From a checkpoint of a small transformer trained on Wikipedia.
Size: 22 layers, width 256, 4 heads of 64, MLP 704 SwiGLU, vocabulary 1062, 18.3M parameters.
Each number is 128 + 24 x the weight over its row's rms, rounded and kept within 0 to 255. Layers, rows and columns count from 0. Numbers have three digits each. The size before them is the row's rms in percent of the matrix's.

# layer 16 MLP up, 704x256, rms 0.12, rows 366-474, columns 128-255
102:172130144136143138112122143122100163127186105167102110117137112148130123141135086132153114089187136133136083136103142090104124114155139138114096114137113102091142120130123127143136104193134144149109152165122157161136124144115153121170166151111119137120099125143163126124162092149126092123135139142158129117081126135078125153138136149174115118154194089167171086110128117161192133081119
096:099150103111134139138137110172142133165107118141175173138127118127124143166115075145126140101161125130142141080104118147190121074120098148133150141157147113135124137144172135122163126085149151144099158139108155159120123146113101189110115093121134122114121123134094113152108154129163140141127133118104111120139068118122115115163112122133131147138166119115112079133130164092178184134162
096:119124150137116092151138125101122129158096169130110079095160136138138134118126129141138121113135112124169134103124131133104174120120140165170142115162138127120177144135107117129135132130136208105122148124114111145126112091129133140198142131106150132139109144121135142166111186130136105126166084150128154144106089073152086156156129136123158161147133127153077095125109098146100142096119
102:124147158137120094116125133089137106158139136141121114137119127149135116147168104175122112133110132108154099136133144112173124136162117115167112142124121136129116134107113130136126092135131130120135122141102118107101142115104151123095114122160144131144109097117133128130152141121144124106113164146140083124137156100124112118183129118109134159117143096179138120156112118114170164117170
095:121114105147129167149173104164104145131125107095152112120098122105105153116134135126127103137138146124119191093132098121120162154116111131125156121122096113167129140163114143112152125152132165147143122089102153146134132125119140081078128127125149108132102153147132152147168106095120199157155098136150119156121117120176122158150134151104121146116162137151130111130126131145123120135120
098:168135160124125137077121123121104148130117111087142178155099105118150117130136126094164111160122134139143117115151141148112170099107116133109104169118158139105110134128189181138130119120155118108123136158098154098166154078111165143111097101133109147120158163117140109121143124138138124143159110145145118131133114104175099120141114159199102076111147118147134149142121128158135102117131
109:129139117145176117177119123082121110108132116125182095124110096118114151083150144132121128103093131092126087085135146160166110137117117096114097104114107113112115146156093145140101108114154121144146106114134159143169102123107127110137130156183130129121154149139128127128096090126157134138122102109141131111138123094125125143152102123136152165123148146154110090086124166113108122169168
097:182151145104142125168122137095134147110117127154149126139105138141129141109127123163159131091162165063145145117134140120125126113121132121133119120095178133079119123168131140154108179083095120152085097119106134148115099133092129115103118145147141137109149161147101148130134131172079128125080112072091140143107104125131128107093158146166074105116101113129116137123165084170147155097145
104:139140165122137126151153152149148094112104158107135148124147132125134116139142124126152147089118107155144144094087148077127147115145117128155105115150126107129156098118132136107131143155122117138119104100121121152144140182113157116107127156140153139154106124138127159172114137119085130157122103146135122119085122123167098138137060104176113129109106099155113148119167123074135141128123
100:135074121126161090138108148151139140120131167116129112128079182133142094115160132128128128101127142114079155101141157109119170116130159107111139091150129140081123107109142151128158143147144100127105134100103118110127160154119169141104123108114156097152139083128120124138139146160194142147103109136151098105114139084166158113171159113137168128157152160146121141147122090113167194114145
102:102132141137120147127090136104144149080147065138159147171217144131121143123128158129147151145101148143114132129125137126107110099131119154107142101101144125168123139164147103172136130122150161099120142130111119118107116162138125194157134130144131142151122106138103149111157124137116136098115133125089097153137129116129161112140146149123096192127155179103131121150138101193160150114115
094:146094166113110103139106100152128110126082159120134075131161101156088099086091122105092146146106153125117122098092134118111132143126095107142116123126134106183109131140119134160100118117117156131102124133161115142130104155119131147150125111103145128134117127105110125141102130130108156120123132125119064083136152177150116155116159132116087108141133110053156183145128129111135123111138
095:156173134103082093095114137135078096112155129116098121124096105160170100115125133119129120169123104098109134087150169111110133143121134176113129167148151116094166137135158138145140112145164130102118127140113051110116135192108131114115122139140189115132148101129104137122101117123140114090129091155168083103158103161183100176098124127110112094170110111124097131143096157164120159086116
096:120139167119123122132127152137131108112135172124113110109079116150155127110127127154114126097122154104144127125121151126117129135086156179086131117113104110075169102150132141114107098129133150102134118121115137130083126137097115146124149132138111131122096103112104131091100124157123138111136104088119091175097111113112109146067124137147095145136149183149098114165145131144159110125129
101:109126122144149105159081130164122144116111098163081117117137134104141140117125130149094141164125114143109138096079184151144138117167123155135176164141143120153145149144096136123130118116153112112127108158147125138147149080122125119098104137115197142129105145113091125139088107171122119147106138117134116130123150128122113134140125100158134141138091127121129124197117162130147149142124
100:147139114101163171142099084139131159129153121096166144128134090124120127105136121115108153104152093129110102155135139114143142136103115071075136110101202083163121119129130068177123091124105131135093125113111122120096137116124128087130118120148133086128096154151136121130101076119112159160112085114111127084134163098134178103150130092128149153112141154142125136116091113080125126148124
104:127171145147168099153133171137107118124084113119111157144079122149119124143092124113147124121137141124145075125129091153164149103141161137090125098136147115141127108073117052166129165085048125099105116133118122145157140149157127151122116147128142156104131134077147149145134151074132119085131092141136085130120147125085109163102116131113118165166107104141170132117121151147118136110133
104:127161130127126166134109134156125083129094156109134128193129115144121108122146154164103086149142124138108156141163136135127105108080122158130132093138099145138131125123111121116127119111134126099150094156132100136133113123077149143123104092130110136074118080090098116149129127161085127085131135130155114117149115123109134098091145105113127125111135135141103143140167157163105134118111
102:090120117090128105119110152156134124154118129118106121110129106144149197145175122133094143145108148117108108163141113157106116163150110118148173114134131133092142120138125126131164144139143129126127173123170104161124169150132102103118134124129101140131120163091165139149138099117153090128157183100130133166108113148115125120115152089135128141156114205096124130092119092090110109101111
102:152147083153100089068121170109103156150114170142120158121112135170153126181094091092138138130092155157139129132094116158110152095103132124136114105084118137120143113171110162127130136115113100118139105102144174102102131128139120164117160122152116130113134153126150161113102095124101133156133136117095120138088149082157118148125167122124124156090141131092168104124131177115163140169082
098:122116100121103090119145110157115134138161123124171158154114125156133174091160118173137136119119122146130129178127098147103128169111130158137112102102198097125100094130161092138097140155148125099100115139184118143156110127172151113143116097138145142134148201155133152132120150094111154122167116188138132131163124114128124125145118106128141118103206134125140124123147145153143115133142
100:115109123091112105131089143149152161129116146117185155111086145087120140207150077150142100117152172133059072148154073110137064119155124104139119122072084094130158128108143118116147116126117164101138132121100142111113132095145147153123115122112126125156104097119119131132172126151132145139137058130127103128121103140142137143153143139162117113132133147126134140121163138114110110120125
102:115179137069161097100098140115131109138130136135095132129146148176125124093111101130138133148158150100182089150105080122160100124102139121106154149112147116089125105155181144097119105102150116126129119152141104147139113076132124130129186107175163132145108152112136150142139131132154117079113125162120128144123129121128092105084075182138113145101119122143116133097116142135120118137126
096:163104123141139106122123156101170114119126142142144156127131114160082113109114195173120153154111132096108144125130140093149117119139176127135094142132096130145137131108098092087128130128131149097072160136135107165118115130188152156148143105139126112107102171119077106171141132102094108105117148117166133119169154106129093115117142109132136119112109163157097125124134125134088138145149
102:089141152172108131143112117103111193135123134130129122098105137101133157100130154127103168135146114133192115172150152141097148155149116125174119108108143153122137119121118122122125115132143128138144122120095138116105127164142135143123130143138153121112156114154153125121134134112111123115109120105110153178120119189131167123151132165123154099152129115127124161187112151093092163116126
100:144131109163115106140070146107082141100144127146112124175106121114115124087148141123112121120129106117180100082139105097124110166142117132101179141138075125162114104149101131148114131165169119130136080136127088117116132116124173131163133095137139073107146141122126177123138133184128125149141097143133185161142140149158128085113131140109135107139133144114112085157089118079139112135075
094:166115138123145130161095182148128129118100127125153120124149119127106151149125175093115134142178130148110118132087158090148098139100114152092132126114140145139171170157112159125109146141116102166134130129148148120142107102106112121126151158109106096116137127120153155162121128106138151120131128156151109112135181152139142124126135157145163151065124162161142110130155113121105153139096
100:134113166130105146166105166119131133142116126084117159134099109124099130164126134145086118141190148080199150121103145134143101128144174167116124103145138181105107143155131107138119136122125085071142138131125118180145127144124119151155145131143114116106121157106116111135173092165116138194155129122148158183100136134142113133094106154127139125160108084114156144130105136192137124130148
105:133179134109126087152118109105098094118129101161134130112100110146144125123117133089131149130110115121074154151143114094121138116097131112098108110117140168156126093082128099143119116154119138114106148076110137146124142156148218117144113081108142110136169096154131165089100154125121103160089101113136126138134108111120135167093145119158151134146118156169179097124131122130115145158122
097:106129078137162134114141152150104174102166111137142160197135114126120136111127096152130160103099111141131136092119124101157178127128113136132121134082097134136102120129149146182142109140137162102136136137104141098135144160128099163134094099179154097137129137103123150141116159115141140128134117132147092134170156122150121165128124134094138137113162130087115128128158124174155118098173
104:163148149151116118113123155106160179117131113113106123141115121125095137098121117145144162100132158129122133074105093122102142117163134100119080122122130109105102104129104153130125149134144123171106158143137165129122151123143136113110106122139133148145169141162079152160131093141146163134104078108147219127147108141131153096040153100125146127074134131139132123125093145122120130111113
104:108132130150160129118144136105066088110108107077128225140120176108149137086111114119106141155154191136162142151125119135155115134159162105082140136097132079112124129136155152134113102125114109157130117149105162124094121127088132147116154132108096135116129125158123124098119098131125139149107105160123132109154092113085119109110111132101103166110145147132118158160133143119147145070117
104:108128149134135133107155133141131083175132092138103135137160132139139147085126131101131095140136147141123137133121173144135153115114138155154132157113104123136132136123136099127084161092136108164109128136153138147146169137108104114094148124143150173131122183159127143121161121159160082117155119168140102128129077145105143172137117134115108135122137105135130180094123102092164157111091
098:119109138069155150149122088147154102117102142154120153142123097167107138059139138100135137120121173081148161086118125140110145149145111168141081134127168165149146125098091117145101131091145150114137109115119118153137138109149150102121080140109094145102087104101126119134138131096143142133159145125130088111126106127154085111176140123127139103099116110127103101114152115171152169134151
095:104109038131111067133140142148155139107107160119112137088149133116082111097103119133145104127154149154135094114111116147173094136092141136158095094169105111119136113086136104085166168139096178081115191122160116122145076152098162140123114122171146117168143118172165118114162128096135157136122103147175182122142120129101127156186124159144134136132124120125127156124134160087110107130080
097:100122142129166106139114103179156111152129107120148118095139186112152162102153080089111160105133104147125120159150116083148152139129123138157129118144166123101107120084089130127121159145201138098139119177131130098112089151122144131151130112103107140163127072130132169132116114122148128098126181098117174112121129085162155122126124159140149137130151162138161136110156165118126135089131
100:115100121130127129121135136131137165125148158157171117123124100150152135099131140163111127091131134097126150161132102112099132165140086148162117083099115129114147111146110078126119123083120129086162192113171093162186140144147085078118132138127106125180091132112149111139138120147167147130132170137161120161189135132149140108140208136131138099135166098125094129140135154099121150140144
097:117132120150148128111118174096099092103149129141130134127106166137102143143184110130152152145103153096171171127114096131135117095132147133118150129123084102117170148131066069124093129125177175146131098128145131122129160106093114121135141128113150172103156139120165152127184095131113097135111114110100119121129117157111130167162111084100139125098134146124119085092109158101118139132113
102:099076118113136117151159150162167123149096154143134134193133122109115113152135196130116096189106139155118131160146128114127161123117143118125104155133130142109156108135191119117154123141109152122114145137130133160159122145089110155117123153146122110157120146085123155103127136138133098127120177148150145142144105175097126113130124132121169109166153138119125108128147146131173085160132
101:097141094137160113163162120134122124146061140092156140116120140117144155128127170091176127109146098137141089138132172131097171119129097146112141130110116106127130102123127089124159142121141136114136158155172132069139105106133110147128120108132173136148142158132115130142134147109120122140161135086130123098099116095137126135109098079100127134089137146122116182083165149119120092176131
095:093095089130154164107196141121157125138121118102112135115121172122132136113137111112117094131099111183146111133124121129152120115142151163132117144136154134142127207125137130168124162120112104096168133091138131132169123152106099119129097101122132113147145098168129145129123142129127130136116122179179136132122134117161136156135126083084142075138161119098131169124098086137092139144150
091:076138141181112089126111121138148116147115120121138136095160093160120168102108144100121117137141130116125129107124154130130117145126141124120142137114135160142127145129126134154132150140160109148094129129163113114108185160136111102121127125113131093065152102091137111084151155162091136156141161072127150185163156105149158121149156122125141105111153128115134188129148136204151145115136
104:159120122121142130116115126127140127120132136127125143086148116123105111114175129118129105090131149148118127124178129113108101122096107128124113122106165151161083139143118158139151108118121143180136133149174134159113093148171112092117089177138104119152133114135106139162132143108124142145124088149124104090150141095167125094135135115147141134099147126167102118107151141145115153101145
100:163170136154172129147101127109161111139107103113133130140132113109165167155173134127075173098083136112127145080079097126115122138160144131136103113123085139106187100155124111129125120168134102099128101124125140132143134131156118113145136115130131145160153153182138150098138189132112156125141146164107145138143178111139115098140143165131137130140126118111116138129105147117200143143078
102:153124132113112150100119112124129114125171164133105153189100150130148137182131097128096109153102148098128161138125105099115139147153129158116123112146123122127123121110161110114128113166139140145089086125147086140115117133131094126149109142065146131191107135109133116134158107142127127091096134164131146126143116153130123137133126124138094109159112134116166179158126131138129125140113
099:132118126102102180124146156104128122122091129107090140144133135115135131124103167097118109132095139077105169108096112120116120128105090118115142082130167132108106138174120100116117099107157127108106139110189141142146128102172130154157119145154125153117118157136099151121137122134133144119154144113121151138144163141140135159136126148144143098142179136159145112136113149097096121102142
097:154140105111144168108106114085132173115150148107132099144161141142135122115127138166150077114142133116154119142131171143118117109082104139175132125138159109150184081112128067132143126131137130104108158154092128142132104160091107120116121160142088139119127115121163080119137166156143120121170147131143099175159153113135148104102142118102153135120145109111111154100107134154147111144138
097:105129100179155147168129137113099110117149137137132130143101148108181140163131100134099140131118155088115088104105130097142119127101069138093128096153105115102131110120106123109084158149166139105126130128108136092112139116119115112121141105119116157124136122114145181083136127122156122165136116097120143098108099109155163130103135136134159162105128147120117104142188127120146157139162
096:154100123124149111099112128125173106150111134135125126113120139177121163108110130136147164126132084164125135126159149136169112094106131103118152140156144107112096111131138104108107088124125154179110144091124079120137180097164128080143132122145148133104127121097107131106106120110147129113140112135114131092130135119110073156110086182126136112127071134108116121128108104142176115178147
100:109165131138130096156102126157113130158082140117091098147191150130137144135084101114179132137121157129126137118169075117112140120094178107133123124162128075146142175141146113089155124086084131132167109120115106123140146111131143137120132144104088109134102116098112124114177159124128120119132108131125074173140123143089176139142149085115135173108161117081127133104132124100106139148130
102:139137129109118123113157145061102110151105172186109158153112096105111172146125102136129132111160083091094124138107132094114158110139119154125097113142117105119114164139098122124189128146150125130116141117095095098107146170137135133082117144095163124122112145130153120141119127147158170168077158150127176109079108148116080156140163109168159143130135168128099161105112110117092167126113
095:119107140156162168090106147180111133137129097064073116149183143138119136106141159148143112155136207133168103156113166135126133132119159133138117129132155130121094134131143124140136096145181109094122141116106129126134098139145111135129124104141144155125149096111108097134096142128126097101101147145137090076095094150149137142165092149087091119159134149125139105127146090092126092110158
100:144117149099153138144146141099095135101108110088123142141132139097153159082091107110108168161164151124126114154104157114135181104110144103150147124116160122140101112156117112136136085128139144183084124124103166134141139108079168165116112125097145091100128082125179078106099112148129131095102128145111120130115122145121143155109129130086107136170147088068127135099113148137104126120125
099:073106144169128116147121176099129129131155094154161111151158130100125151137130138118143120116162125135166150102114121106111145111141117130108128128141124155127135125156084134124112120111137139115156146116117122106125132130137132128177138192105140086106122128122146092157140197090138213068083145124089122155117112128117119139120129069130129051155142111105112100137098143152122121080085
103:098080147156131115151144109123114146113151140120093149091134117120196093115108107142140144094131103141130096139118135120150123138105114104089161152157161111124125123125111102094148126125164105116125132108126129156149098100144157093148090127132148123144152169122140112070144137136127098165128119133153132110151110128129146128144144101156142074131074127122110137117081140142128123114118
102:135132146111100113127082120129161112117131090094180099123148133098103124107136142121132087118081125100135124148126156087105163159145087153115131136144161153130117115148062149169136152125134180078130095117129106138109128137130098139143149094133101098126078165098130102128140163133160115098115123122114154131132122110129131124088132116191093136182085141087133118097153123161153160098116
101:135124169146154183105139129166130106142147161105144135115151142161145142117124146120133131140109091148197134169071148104133117147163146140118164146140161163089147132162146140080161152142124158111091121103129120148117163118128122136103120114106173141114142165148122094104160127103091155090140172113117146128144129136139147128125122181108097105119128151173088113115122138118106135105163
105:149091110089116094149133163114115110091144184113113148123126086139135102119142135144168124154134122143126131121092090106132072118113095143128144093124125141115114100160123121138120117096120134107123119152180119136109086153153142130132132094186138103154090123090128109172104116142140111099096090122111104099121154155098149103137142156194148111110146109133146107114159129121146127119150
101:165114146142129142121150145088101094112157135140122136119143157133108171136162122146101131102131087055150119103129123129122124137176133125094125141121122137136136111118158097104165152079101096094100145096145132128166146147148139127099108138171132139117108102150082120131167159171123101141130121135131160137142106156124178073122083114118146086130136118122093139138088124073132157120138
105:094129132109106143118097113109078134122113162154092118121132109124118125133155148163146156084127100134129112111156135083122137152108126149154129153155138173085133109087134141163139119156217118112086138114123141139086096133177162118145149068127134119095131148123119121140153131102139158178161131126176136135094128124159107150120129114086133092157118136145137141122147147118090152151132
105:121133140133094179049132124120161120102128156139137130141093103118111084131153121130094157125065134078126117111160140081141128103153113089092118145101130130118177139143128137154102156114114100143145123174101150098103120117140105136147096110126088102128136113088105140146120118125130170118162156125143161102124109135108083138167097124126088133129136147133168122157167130124149130121138
094:114107099153134130068151138122106121154142106082149138143084095144158132115123123146173129097149102088115103139123185114130131104149140110163174127098139125134149141122134149125092139145146159147095130079113157092095168123115102128112126135126070141127110130125152112088141115135130140115123141110107151125121112154129123120143107116117129084126175121135132104149153099129105125095132
094:151084133130138159114103113193166171160146113150143114178118119115155147088129096119131125118112099134136123136135092096156108158104112165148140114137138123105061114082120117122122120177138124113145097172103108142143120119077120165106124117156127133128154115137118122158147114086143159093097125174149156070133120154142176110106101111124133168110102073148138132140146102132113148151173
094:134120159112170143115153087146125138047107122108130116126165150128122139148106150138151074170111127104071161152140119100130141154114152140113145136111112092155122108110096117113144146127162155156111124110137119123128096122155172149141140103103127127132103121128133112134084148097134120151144148131144121128128118149176112175167127142112174117093122123117132111124140134109118113133134
102:104146124143125141128096153107142120140120125117155114193126093105138151116118143079166116113143132108107120136167116094110138149204150124115137067165127120119154106130168137142145136114160157105108116131125119166147103174108108125155097113132111183152128115148119146118134139129116132115125109129131106095112113157135176145145141157130143115087131101144106179150134106123099114132145
101:129112135129134126151145116128133143120136119133142169135120130132159103177140109099113142123177142145107118111137135132146143157113148136162170143105115097158184131144115115112083154056134090135106092113142179117120128145117093106100121140125107091098154092136128163084143122160141102104121128111141151151135082143136172154081127092153134103191113137126129086148070125171149108087129
102:153127090134141145169107137129106107111121127140168119199142121091107121138083128060181137132130116173136141142153123102109105172128153117121111123121097140126150099133127094163125116125112147062146137132140095136098125120111152090105129094114157098136087165131147121154151126140131144163138127099136170129138113149111134151119103114154179127152085127132144159181118132137170139111089
099:124126151117093149139154160100141132144153124119150130136093105151123121183115111154063120096123078130160119125150129095116130112098135090085130140107122116121093140163101140129128161154138141108119119111119099107138153114129120138116118093151108149093130130106124128127133168105106168100124143154070112138111061143143118115172138136130130093121132127132131107130133078154099134132152
104:097121147076125142101147087113093165126131146119126148185137086145133096123124135125108147132160120090167118123117115086141112118129127126106172109133154089143158156140139146119158139091173100154123121117134117134158154104156083135153116117119157129146137106121132110167176116134111169113139115093193127163117099124171135140130141121133132131118102145068140092138166110116125165131141
105:113124118129139120126101178094142116125140158087145103136140133102126116187112163098151118097125145180153148153127140130087105068140108108135135100122094114137123118157106159141116085148133154137152111116159097087152096103094135116169143112136113124130122079108121117098116160127131101124120135125123124135097151165086132088107148131068091133125099099081121116115135125121098120141088
097:107107115137121124123103088149138135120089147147118105124137165134122104154127146110123133118140131142126125176132165124119111131111134154112130132106155111164143133139110116135193118121116152133109182151152129135145112178148078155073093114149067148093159095115105098128082134153141120119153080138082112122091166120113162143117152146150091100160135110079137102091131087126109082130125
094:106147153154124141181131158154102141195137115165131129155125097102121113122118136096104114142093181128141130118112116153135113156116160110130099159117145108089154104119090167118127140108136119123150105129136098138144171147132157122165112140112136129118121132136118178124151101129064119138163117114089157146105122117126103098080099128119122144133156137146112151136117149151131175156110
100:102191153104140147126126145069130115089127133141112140135103107146169084131169131173153141183136140111113099112181103121106121127171135153151150163165134129094166154115157142148133105082130180134143132183112092129127112105100121090149105121139136120142139090133132109168173140081102124095135131128138189091105150144138159056169144104145133109133143120124116129137103116089125099137131
094:128112104117130111147140124122130091144120121202124107129097112141097135164126130106114069104124123118114110121091140144135153099117127183114143154153107135142130136130166144116117100100150142163152110140148133135155149112122124100098158138093135116115160152126138170105135138120119164144125143088128125109136083134139149120120130151101169127108126129168098141127135164077091109159130
099:176143109139139121182150128126114133130134148139110155136114077155143138148068128159125129132155135159141137145116161145122094104123129134115090103116122136098192142121144108115108092154132161124081145110139152132144138165103120130116149159169132113150148112136133106094125133142103149135100097113116117105082117152136120195178161126147112140124121165138138161126125123120196164120105
104:153146068121130160077134114118092107127099108114108133125114193115105136180118123142132137136135110101158078098125116125146142138108097148134117142106132110095132158129175103127136151146135132110154128117121149099155105140090193145112135130119120147100148143129155154116140163109135113138136147116154116122147128126094115125111172109087146148160124152131108136126161107114145149135148
104:122138151122143128117150087140120106104083113115127151139101115144103067129116143105133149117123149100158136106144084159158172105095120108097161099138128108132132112112128091137088128104143116114143160162078140181132132131120187133138156112114106119141151089117157105132132126138120120100164147143169117141110129184085150117132163132109088147135144098158130129100133121120109125183109
105:130158128186119140101114145063096068114157106137153099180151142136147127117167096098148112130124137116109097130093076152116092134119152139192142127139144123163125117144120069129142114156143070135149118161115105108122126125158174098150123139189150143095149111167095119128076090154115102133160147132148127161118113089100138114133158110076116145166080136097122120165106136120140142139146
097:108159120112100161165144095113116140103130099103154100110086120152124149115129094136083137133108139139066117111165138094108118121119146076072183103120112094167132111140117172109120139134110154149087172128148120092124133141120165095154123142077117101126124147167114167108135138154145106169133089119121105151162120076145104131140115099123112137123122156135159132144177116116104137119117
099:140153124083126111162136128100115113172116136083086125105115169157110120143157115127136143113149092088172140151163124080092136133167129133136146115113166091122139097112147159149161167128179141123110128107106116123123151124128137149155063128116084126099131119125153121117131117081107122143127143158124096091123132116098116128134119133182162132107139140135134097186141112111122123165162
097:098150140155124109114141103132119113158100139136152118155119138092135136112127114147104150130125150102123152095142162134140162158152083187068089135129128134107125113103118186163145134108095124170086105126112137135129096137131124128118101117121150103134121110100103124147133128120159142129139166139131128123111148157084124139128150120111121099162083131121097117103103123095136128147135
097:137127136112166163108114155152113088139140132128153143128122140121169142133166106112121133134147085189120110123116108148129135143104155131157171091140102119131160108118121133110120112141166164134197149089135109117149100100141148157145117156128066100134152104144109099114114135115175128182134110113114132142140153165109102167139104146148117162204129128112095110141120133120100154135128
102:075135126157116137114145118119102144107115114118181136151130131115109134066117133110140092106123118125107121127076155150107107179137144109190159152144120144125094147148126116116106124101137108160140096118141105138084104145139138115095181136097150127134088121102070116118096135132132083158118137132147093152162123135139176089171133123110163132126073125102125120133129124154150134131091
098:151152115167161141117069162152149097159150137166097103140151113122138090139170119156117154140149122121134132112121156113113132149136086154104149112114141130124146131103085092173104133116138136158138074119096134129147129169132103108169119115109130119143145121167115097139084160140104184123161132149115130138163146156141131131143140092116091111133135136134119131107129138129114144091114
100:087080085126140139127133115144138167141104114095160143092109096133085118152111131119149111147113154115150149113118072126113170123126141116147156154095124140129136125124168087161124154146131126124163105119095096142089128153117116151108133131134122147123106132119142150090090085140107106104139134112144126097118149112113190111108113107125101124158135125118163121125131129100112146126150
097:136116135130143116126099146153127119110125093090122144152102157146138152151100087150108096135179162152139149149172120112109155086109118160105098097114083113115133141092145134119144102139097137090129132143147118116128125148109120100110095147129147113084122128125145105147097159121107147078093132134158180139104161142121177117126098121118152118112160132124119145177155116122087106110139
104:091123111140131106116086133115099157141156150130119141135116109080104126126105089124095136135158130098165109115161117135157143095109091159107133121141100123104110119127154140133137182115144082150114098154091159139119107079155084144109122140134137132185164179149110144110146121147145138133083153088165148145118115161137135140117136149061142119121117166134135122205130141124086168144161
101:154134158172110124178156103138135110141121123124111089111122130137140142085101148101174169157115161109111099102151122053151149140176077155113145114126155136112131113090159113102158133087138158155102091136098119137123151127131108136094158140159113171165140150165100159141092097133099131176088156139100158125143163122107107125135135109111131164114155137149141129143135137096116146110096
096:110098192078126170081091128115125124134151118100188158123138089095152154153108123167116131101119104111100173130156127116112164134113074152086155124126171122148125093174117158124148169140142152148121126129076135149126152092122139140138100089119117092131118166154141125123126142139117128111141121168136135124113103109153094160104114123132103151148160133140091100123080144125131143108108
106:146159156173082107154113129116125128104098112134170125119101124097074143126124107108126096146120176163132183144158107139128155115130077134147156151124156144142152134110131125148150115063147113109147111100131079128142126131113129089106172130129139145124126191136097105108147131128113135118125105092135085120075133161158121145148121132149141125135086122127126109126131117111088125155102
103:118121189123127110124115092113139119153136138141050137088129128131184097130134107148120110156120139107118148133114098120133149139113162126151091157111125145125139126127141133092146116068094198127123100116048145110139113153139125107124116110134130147170127103125134097118123090129165098123099084092151097127136108147144159120099116121155154079138168121117129150104145140151084142146140
106:091151116103110097157136118117136094144151134101173187130120138109173110153144156108087125122120137113125114131135133162056107174090119143149115133121130165161138134122142145128137130120102130103163149108124154160148106125101097155111114143132117099140138120099147113191108103140103139148192123126128147125177123121088092122136137151159104119109079110126106125144164140123087131120110
101:146120101128174139083154083119122112145142110124130132145127140153120125126149097152139165105106112152151144108088141130150105120085103156145114126125113111130131138132124130120126110136149136120140129143172121210086149140155144147145174122114107114091116160136127139130137135157128093100171123163124098148126118121101163133155125114129100095133153171133111127153105085106165143114156
093:162111111162159099148190111156143103124143146144090125128124151170141134150125127127126137129127157161137048114117132105120099093162180131105184117122139150110132138130111155113149130131101184162151123103146119114107143114150154168099121166126146116142144139098160129122093097120201118111141112112113112135115120134115109083178130124121145108141153109121161121139143122132114162132149
106:107149135106131127115152143146113109150097121124163112145136114108122077102118133141122086105122070107111052144113135108141120171147164085117138088115099161138137138105146119149117133192107139199134111117145109138119157149123085149106140112077151129080116120103099098130137110115155162094139156088144089119121114152102100144146117081154113112131145100087112177093094111152096134147127
096:114135132138113119158104072126112176118161079172115111127111148151139076137114101116122117114099151094096151101103151120137104104112122115149112128091109122125091111095122138136124115132103158101141146136129116159130157113049104146112158122111158140112111166106130098124122117112158125149138115145133127123178146113135133151126127205142123147145137110106143161191118148119159121097111
101:141116107155131112147114148137148142170103156146147090149133109140144130134099159159184100107068142121167146101081112136138165105134106091130125111151139123164074158140142122144152074147144139121132123138082120076098116107113143113151115090107140106141105137122092122135105144154073160135129133121131112189124133137113136102130160119137105077117143143134099101163138174115144157096121
098:112103175106174156132197173158101124122090164111136152152112120118143106145135127157144110166122125109115106091103130148154163153136137094134112117130159140101094121132104114102132147121128066156112143142148117148161126114113134136082156137104154136138148162125137128162125115146097124091062171134110069147126120102139189130146082121065134120137062119113140114152116129166120113159156
091:107168156109146170093116131139133145136144159141122053156117151095096153162117142151111102190135144131124115139139087120088142120112158145128119131121113095153135183153130108135124125133107125140129144095158111131108146177176122196131133130111100129134131173126114115136141104111158112139159122130135142085106125123126095109111110148169123183094139101125118124120163094121105175156135
099:145123145123145086118157165112094141130130107144115098138112122122154138134137073170165107119126139154150170150157125109122164098149186149105124098113138125143120139071147161155134142108123136130120116124113116084131123102127080128158139135093146144188110130154121100097184138116120123118116112109146149168117165128176129106133164089098156125126185111119142120135182116109091116121109
099:158079122094132116151163139120164118157069083100131146117120144126112149107117151128132139164130122143146139144172160148115131120149142130121095093094128156082152103126126124094124171131157075148126107112099111143155152093131099068101115130144127129100132137080127126120150107157107120137107142104083143126163123130151100182122144134059121146105103108129104154148175125112104061141138
101:121136128160145128097138135123137180135157092139104126156130136140138078126116153169151107100124133155121139116112089151216097164134124089109185146144140114146131178099113147094145156119106101129148118101189139122119165131115135142147128121093113081127128150160147121137148115104114130138141114118157184149101146100138152172171107142087140130106139120144127150140121130117135131130142
099:117118130125114120102100136143095180091146138131118142165147135188108126170168112133134143136129151118147135141092157141185101150123141148162181163128139153078104156163143177089146168153127130094139123103120121108161138115132122127120103127133108116118140137098108154115168132161157122115179165146099126151117153152083165108160130147146129140095117098168091109131148144109093140119129
097:131115129063153134070162164128110155100167090101135153147111113124125119153168142107113117083111183149155118128180109142142117115161143189121141159106148119120119152178124134141098135136096128106117103101110088132103118138140124141120170142106090167156177137144119132123132143112160108095115126156126134102118111136107144133090140114138150093189137148126106109133167152109132157130140
098:164087130134136130093090161103156160149149130130123123116131129147143150121135149125132137114112104108124059143144094113100137167107144104111093120120130129107123137144176148127116121081140129119111156137153143154115110107105117123156101140139178117143110112099174133114151169114111132158114104122155136145185130115124110109119161075113083105125123085141118088159116163161088123128128
098:144099135082119093094105094101145121156132162093105143098107083113112083115105145111094147079120100109089126159100111094146123100143147168128160140116109138192150169118125136117110107107121123103128139119192118147114108104098140150146165104178137128142109089110124133177103139120130106185132121119121102154124148070082134108153133134141123106133119135101148126144148100149079075098122
088:134138115148146115102107181130087103106094119115111128118115166103156168142161152120123112107157145159143119142121132117088139155092107108180168116123128152123143149137111084164115058076080128130168155155115126152138149127158137149103170103143107151098153103162113071131130147127134149128142131123133133095116127114118147143149111129132151166111095159123115115210106126148133154137135
092:130125151115088155148134118144110150172154119114118166207097145094190134100103106115141142116114097136160121115101095131153135095118078108117134120125105139104133085140135129099091107180119174129126158115118143115080124158132122162117135163125143156125192147123134138134151143113125104094128136129143115167094123129125174127119144155159097080123115145141163147137154154121120120135164
105:109137117163160179139123138114128166139097127101114092135106132137141153167109120163139128158146102141132122154153114129082128157059137117144126127132123128149107138167079143160115168142135128097116194145145165131173100130135143148169097120131124108146150141149150103124097133135143144121121151167128180120100140161139150149154121113114183136169094101159114113138146094146135132161141